Part of a small language model's weights.
Size: 10 layers, width 256, 4 heads of 64, MLP 704 SwiGLU, vocabulary 8192, 12.2M parameters.
Architecture: RMSNorm before each block, rotary positions, no biases in attention or MLP, normalized queries and keys.
Training: a variant of SOAP for these matrices, 489M tokens, 7464 steps.
Each number is 128 + 32 x the weight over the matrix's rms, rounded and kept within 0 to 255. Layers, rows and columns count from 0. Numbers have three digits each.

# layer 7 MLP up, 704x256, rms 0.24, rows 494-703, columns 96-127
196066153131185119153154125131116117099150104104121093145060151087178150118110092108087076157126
141136132109155095145103113151159118114128079070125158126200135175135156096143150117122132139183
083122138095149120076192083106159177155153169184158139191088082092142105167116204168121153098092
108129082142143123159164081055074130087088106140136095145161127165126144122185115101096100114163
123157141123133112085117115130137184101178159101143079149084130028104137084059099144098126094145
073182130165173139146057144095125143078160139121096139133116143077169125137149128095132122161121
145136121122102107133123166057100051111081134071172123109163052113146113138100107159123140124062
116156115131094133118197117198098113092167142220192107161150133097050113056136111105130175166159
076163136174121060173085124129193108182168101114119156133128164143118122148154187109081090111134
136214114175081139131163169103131114152160070130190140174089114130106136087176087111159164121168
164128158183176146185152150110111150138142138078147111133124149106181142142112088145160045124098
123124148183108126159118146130135113097127126152066085127131145107144142110105069201109129168164
111111181155138160076153150166180095174170138097106186122102094134086101135175100151132116165102
050116184206125105116115068145124100186137110047121092122159139141082090154120112167078089111130
131210181113136164160124145163072113099129142160096175145188159150122085112145156149149116107160
097218089152143121120155133178139109139133141149086087140143119165147079106144089097075119117073
093178126075123067189150178167184096143124125126113127108122101105134102139141130166143101180150
158144115157125126061193063124124140111150155099159149088117181129143145135154183141196092136140
147149129131132083053122128067138120146150117138193153149102153114137127132198166168138163177158
146132115107138185070044143146117091065110117137138144129110119183093175133141142165154032175115
121176130132131145194132177080090145113112144096069171141113117112210111081091105146114178109131
131174185077106178101150136132101085134194127102137118086138141074128139087143152135120122089096
160132171145149154126131057115097153186126132147153060152124126105112213097129194127148111121164
144109124166120152109129225088144109093197088098113113114136133138136136144115102072121118095110
146063142145089129132196061076193125179131096134092103144144182134151108168173132126064070158176
111108137156065067086116101099068164108099109113086130070143092128135165155068135161121085129161
154115144130160139153116155088157130123084095152181127152110111062174161117182049094166141104139
055120149141138084123155090119118166123103107114079064153186177162182089120058097119167180131171
147151072172135190130135159180129143115120126037122106112155076112152111108147150176161096096131
136121108196112121155155118131123145096172144144143101160153154098140114100102128136147019160139
143127099109098111113162098149147084131129146117131128087122114161171099062159126099093107121144
108095097103163127123137201105150154110178186144151161076118144108100164096060122066135075190084
162134167124140140155118080134118131133112147133113145110143172134125142170177104095212148155132
113144153159163130116130151126118096118149169097052137097185127092119169088148117130101117091103
143156142053121107112015102058099091145172143076143132121129137171141108131141151132106163110124
164143060132130117098134101155142115135121154191154168108185160111178123117158105090122151112159
126168116115154146111137120151107129147042118089137123118052176111148121134115147085087100118104
038145159099160165239125174086184139146085078142134171132098159098094146109132145114162185100137
068097161104118128118119103144152129147077189127115123164112094135065156132163085134126085145152
154128168159204114191072147095096083131043143175056102079097064157117067195077137091120129094161
121105133108123070114085121104156096169111127150116181173090135086118159130118161107083126204167
174103162151129088108164099081132108188195144123118152158157061152119154112179156105114143103155
108140061083109096110121148160115205095149152153169190225137090150131145122091139116101115149122
058169095169148124100178065114128125139164109175158126175150157187122115145116128137096138077081
140110094162081084165078091171113111125088135111109146144115052129103128094173112124131106158125
173117131109118117098148123076130124158070124165077095093119140082072115142080160116065117197126
132069184116171085165135134125138169107192192146049130164148103108148091064143016093125170131110
189164164116104105149155131151142139121178156097123111076124168099114144111162084098136106147164
141100124133163159186167095160101116145115180157119126126096080129135132186165100097125159166105
083176133146120111106061086156094160064126173187116176147138095109137129077112165064138155157140
154081122142137031060102131098108137163103140124097114187164134150152151142136149133166117090129
183131137136119136116166139131103132163082158132124149127084214115126070114148073146152128141140
128145152084173127094123098119162102116166146111136155141128186144139134157126133094094127148092
153116092124108104121063072084106121151137205135123120159154099136189150141163137127142090030104
154094184123138070127158094125162157111127132147104116117112146133157146111102169185143167152074
101116110111142081110104109138090146068074151120122099127125118112165160121094157114118144135161
062135046132138172121171132198152201164134091151103098146164122119159040135159128102133155137125
094089125133141138147062143116133142114164108136100108125162118035109123101124136154119081142171
157161125152123085184099135104164145154141104123132153101203114175160119113092091170128217125136
126102206111156092111120109100130105104068104082149109100149050128088129140149069046122144129149
128171124126110135132107109149205125106168148195077128136122220160174137116095105146088150145113
139182142160120162142159150117127123100151105098105120143149098116145142099107115164055123091124
183128124123062094130150136105112142145104198095166203143206087117161113145113055124077176101114
122179176113174139119117073118187168098118138178082138144072169101148185140206144103128093144077
149135142065102085104170164104129142088161073126141177138089124124141113123160066125052129138129
158118145155124176182072167120168119136130092166145086162088105095132146117119154116036104074114
146151071121126154180118120146121138094101124139100104101146143107156149126175141076208110173126
108164158115158148138152152155066107255134109104143109101126230171094098157198162131120174133114
100175159149107144055083170096143129138129088118175132089129154171119119129112184090121178134126
153068124114088106127128100164089066126097114149157027203104139241145080141132112166133069099113
136140099143152112140125138151087130137157111142090112109151103152148151125135101140097037124172
138109151082079125136117125198139138120149175153154137120109137127122114137156144126107138133105
116164115157107128098058129205140090104154098148169095195129102095117152159176114160088123140158
175112100109137116122138137113082078118086125105142164165158159082142133128174090125093115090105
142104139115162193059097149163089161111049142126109153080130049140172122121128115097120081159089
152175091114052149178127094149155194134163145052112128115168124157130203101102091094192079150116
107157160174139124123136087103116132090095143099125119063154099148114116082139178159188163112131
121123091130129135126147148133133187113125156127156140098117115120173127093111109124142117083102
179132160139123128104132202114155152136199129160140117124134104114063097179139107145081105119146
073114123120068138160180146173117095080146138138092092119118104115124118136121151101217119124175
101112140172170087119114121120130169100126151192135055116110123136053154141119133123187134116156
160123130068128179128122131098170137154079098129163070178105135144110116117133092082117112157111
103122093145087105100085145180121163162099115153134100071103166126140098169079157093083187145081
098124125147177043176112080123098118143135129122151197113163129167158162137151178134187167151152
128097164117082170079151139133104027093082091132203132093173142148145124126106140152196148103184
117051129130117145150146120155133171167096148101067156163129175154144070111155164149158130056101
083154120158161068140076160121103143113127142117175065073154160066187173137138155131118103152121
128160134101114149099124112109107126129129130147115130149099093141117141088145081148159112185110
147102139129135097101126150118102159087073077120088116150086113138154113131135123148134103106171
107143099130136162145138143091164186129032133161143113087139126086140074157143117111169097097108
095149159159138156107101084089107161127123130142097128123133138099125179097102161098133082131073
110072134101105132112143110071222164183124130114122187175133114080088160119076123097107145110151
159165093098148117096179126093109109183098101127136176039111132130108102129145137120138147193110
124128187191177108104166142075181077184132094117124187122167130121174106168147094153106160097202
114099055098118147145124161101141091169116133054164137126086171093163165175077108131158114128084
138136172094122146147173111107159075097177078124039127159081136143125092133160148128154123096117
082134150109067141139186131112062154160159145144141166146106105133130137155167128108152143155109
064116147114128082120134142094142181141053127080123100141112093148150169175141123141161119093152
065138134113073060194100130147100103168152072134125135107120170149113101142136155153114141094114
017187103117141074115127152189113143104084147076152101159139161149132114147122142190123143091136
188140044130135070147088155175146117134148083113148117128072109124112140149151162136141156157162
100112138136109204090114179161155091107104123152134175087124121075155132138072151135123166140109
133132189135120154118138149143130118146096141134136112147138162104126111159158149155144117142147
127131166143120092139150135198149201135150114109131106166155187095110174122088110157138155045087
101101108124117087082180143171094110157175103117153150170074148091134126085178123088077066177187
146153134128182092095158122076180118117119090112107151130083092165095115115186117156098130078108
136121094132198161073200137123104111142127108134135135118054126104134154140158118125147080099140
105125182142182131160121091092148101113102158112152096134053135158164125102062096153149139098147
082118082148114122125079132123132109171127147156072096104073106094157138158059148104082130064086
137133131182085135065143112107155132169089092132163097091136148216169132150141129111167184085129
087138064172097120107134133129099095085126113098172134066108131112129098149132136031089038150102
128103207156187133153176139130041151165100102151122134101138176108164163139132160170088158093124
177155137120062149161171122061176136111161156100175146132115161160060158125095111097117107142143
113150131180109144116083174072118087086166146120148162150128176152194151099169141108132185160108
153142107157123115117113121113168137095076172102121101088164160178194117125111136136120139134154
143098056080112156136107144141111118114167148133113129130101107177135082055177222155136167146148
127080155175091138102086114188108149139086117083100151073108141163104147116114190103070134095141
083121112091098076121108102179142114108087136165146111122150152086092116145138096128131182144128
134128089119130128104132137104180107135121121135154117143045119048067086126181083131149172147129
172112113120097125119134123093131157107120094143084138118115128140130149161171104109159148103078
125139094129095129146136141198180086149110133152147174077070101106095145138089139107080107097145
120188160164112171125121152124167122113095173134099131151087118159109168144122091143183165097157
095147144149186188110116173074095163164128069187124135082164152117154127155089126172120157123099
146124127084105175090068160082081136121070154137111125121086132188113050245106128139182171176110
114156085116113107130064114082158163132099084160137056174129111129108084125154137087119125122129
159154089110141139142084163129142084180172128152108158068093150233128140111120128083120124166154
146120153100159190132129161096138113162182105132149156120162115126161165155158114139140133101083
116080097149187106119095136119082126100174059124142165147103101106129105179109117132113099093081
090078133107157085138135117141109163152152158162129137139179228158131207103127188103110108109149
139099095183158085143169116125175051124098155135115137142115126135147134082102080125177111052125
090120112141085153145191117108141140100164156128160225119158123124151100149122126077126098150144
129150168099174092129134099134079145168147128059114165138163169106090131070176137128146168128097
121144183132130179123150187161074111139073125172147091140125098161135147149118136060100160143125
102137164161130170109134116183142139113172091210140101189150141126114133088165077145132118067072
156078123120125159124150142135156228116176137156054085212118124143122122176127082173157119142189
138179105185083133087109088168120107101145138028046072100161151127055064152136126113132151093138
139137138085172115121124068144147117115157132081088127158142162175115179145142074150142143126098
106169162123210135152105127147190160100140143147188152076102063119099129147138099134155157127156
126097141109135108078173152135082127158124173129139111114110183149173120133136129116084103088056
195135153124111114172115105085164105141118096172096121140140168103152133094154156141140125093148
136102148081145134177150095150129087151158142141121193154124113064150140105089081136154103086123
157160197103173166100156107154137188093091134149115115108110160134083102136128129185217101126155
109131090107207156143116127141123085076148141135185137151141134110129154079154162095163089153133
063164161142166139161131135154147126142142210101121112167063127154148145097075151104133123109148
126151149092115136109121093132157141131136132139085106093168120139179129140108133129145174109100
113110086121127149098097188147123108156104143156094111131146105133061087155128117119164120135088
078102144157115146116177102125117160134097172143114097097119127179177119067088154120123150160029
069142077085082118160164132162181092146074144141131122156134085114085121115162080095130093168164
150117134123092140113132130127141124117130123153146080160112145158149160123083140158171122112148
173152189140114116120082147090135170074100157140166147118121120106137089150158164114150152173154
116125120115110093170114162158172171145144141186127134107084071206151082119085140122127119065099
162158127110100157128107104115156087131175152097125066147100173150041138099173133126115110049160
125084147146126155145150150131130126166093113113107107177127137118158104136112095106136104122115
137150126138116154165149160121187091122121154124055152087183136126117121082151154097096167059127
192158109064101123132151139155126155144158080105144126087152135186111143110111151182174142213125
108130116198097169130111148078137094063169164191136154131112108121140069141094124068119134116136
152160143152145135163128146138089121131145091104142102189106093146153205120139098171065180166154
100135129094154125113105116079117115117170136052112155164157117134148169136076110122122182147123
160161099144097128121150102139166151120109199162073091164142104132094143178195097112168094152074
129100132115182082122159177165086160117094138114127084159095071151055107085091066097179091149181
170059111118128128151128126123099131122109126202169132181124120136086122146148076130146079129119
144071100147174090121133109106189019123092141129121177169145155164128090108118145122090131063124
119091148196134135115150130141155110088112165124141190198124160091093173107097113131124113216073
197077095123051110216106164077102177176125101159149150136127155130132147089189101145171146134148
140139149143133174148122160138160099077084107067122072123139093041095146096134118157101127121110
157191131141118124062036158120129147138103140185117135096114183122135147144090158221134187100125
181172133124123174153117139116099113105162122104091160137051157117133084115133141090133113133189
114121099188168155166124144130133133125105080141113172115085121144134129180119114131173162135170
109183164057177146096180107160100032109137110154116129147139119175124098096060188148136117121130
142101083143166145111131173125123122106094123126133161186116130097072086150109163147126077051111
097124086111113130117115124116100177089057139162149130143167132070140096144129148139193077108192
129176169131087110081183151180165098114097121141179105108065203134136146207140152124117135142149
145133129183117076053151114091103111127106126173105107114157126118074115095123122077164159112096
113104089078167134150109153125173106112122104153108133108105115108105135141143193160186155077110
135117181180150113087161168153134128129202085123131143106154134110153160139119111174198090144087
093107150152116086187122144132115082123151105116130066144140124137159116126091204125144071142090
131154098106170143119130146085165151113138067146119156134069123129073108079093128106114137166147
175112097082131156155065112179188144114036173116138150111126075078151066072065141121166107097116
157171073120128167142140166053141161175090136084118135146144146108162180153148177076155152138096
158118168147153125184153079096106166129131104148116155127114189134146142111102134147121129142132
163074163119160090130138128135077115071193183057097098132171137060117155150093094184116178061105
143138110107067100135192128170152141132187192180120102129143097163136083140130118100139167103156
146112096138081133132195166163134082127142102126148112120114171132121091067141125126184137122092
098197139031141102102098177171192071143063121130130075136186095182086118176149130174122161165151
106152144177191132119108090120097179072070113122132067129110153149169081156077106108228136192130
086120132133138143137159133113131073110171103142170079054095123155100144110109139116044109106134
098093133105210145190098122161167099140166107190050108111105168132161150123119150122109117108150
112121056172096119057146114093137143167127143102166082152126104064137100106107102114115104094155
147094107138118069134121144061136128163123097173100145104102094181102128137111142088133099091187
139154153139083074091187121132133164120187118112097156132131132121185117110120085108153047091089
150166122126150120159079097170104099114133151110094211137109110098176175133193034108128138128113
118146040129168141074171101157126161119127149175137174152156074137172164102170211141146156109093
108137113127129114146121132153140143112162091165126121134142138111099055155120152124104128136098
131118111123170114152107177128091113098139132089110124124151181122161132133099087106134172156194
145133110102144092145121122117185144140107126163091150104137141140141173149097087162137139158084
131068190102122159066124155120139115163117135113092193108149103155160152112115153165108130132086
147202061116176147141094108138168035162127136152196131165134186125152091080154084136151091139104
126090147156092136112142136102105081136122142167108157099114156141182105125153115102137118142133
111091096118093173162152123038171103131129161141145111104140121116098092096136091090119130165096
098096143157180129133166106130120096139134098080196125112126157146073102124120085119146121117097
091130155103083147190103122097127144083103154147097138099114107170122164142153168163160133108160
202157083134154131136202097147162166130102137180153122154095133127126101143125105154167180115157
153132166175152139114195147171151085173085112172108094152098150117085156126109069088114134141099
124120148127146177101131150076141123168127118058170060083119140129121118172161110166106107125114
097149113164190138131097098111096137161159143153068128146112182097130132126159139176106108115113
163128117124074134128116125072084103090191144159194130120085102094091094055119160163116100159148
188135164127107096145123127137107119162143090128125119126108162173147115152108171079152152115177
085112124160145127115182134142129092147154146119148086138085104106090112171160178162081150186089
128122114133159155129101149172136148132104042180171107195111171111105156077119172153158098136072
182090132187104170133136118117123198090101105111202098058130073140122139120104090183142169171099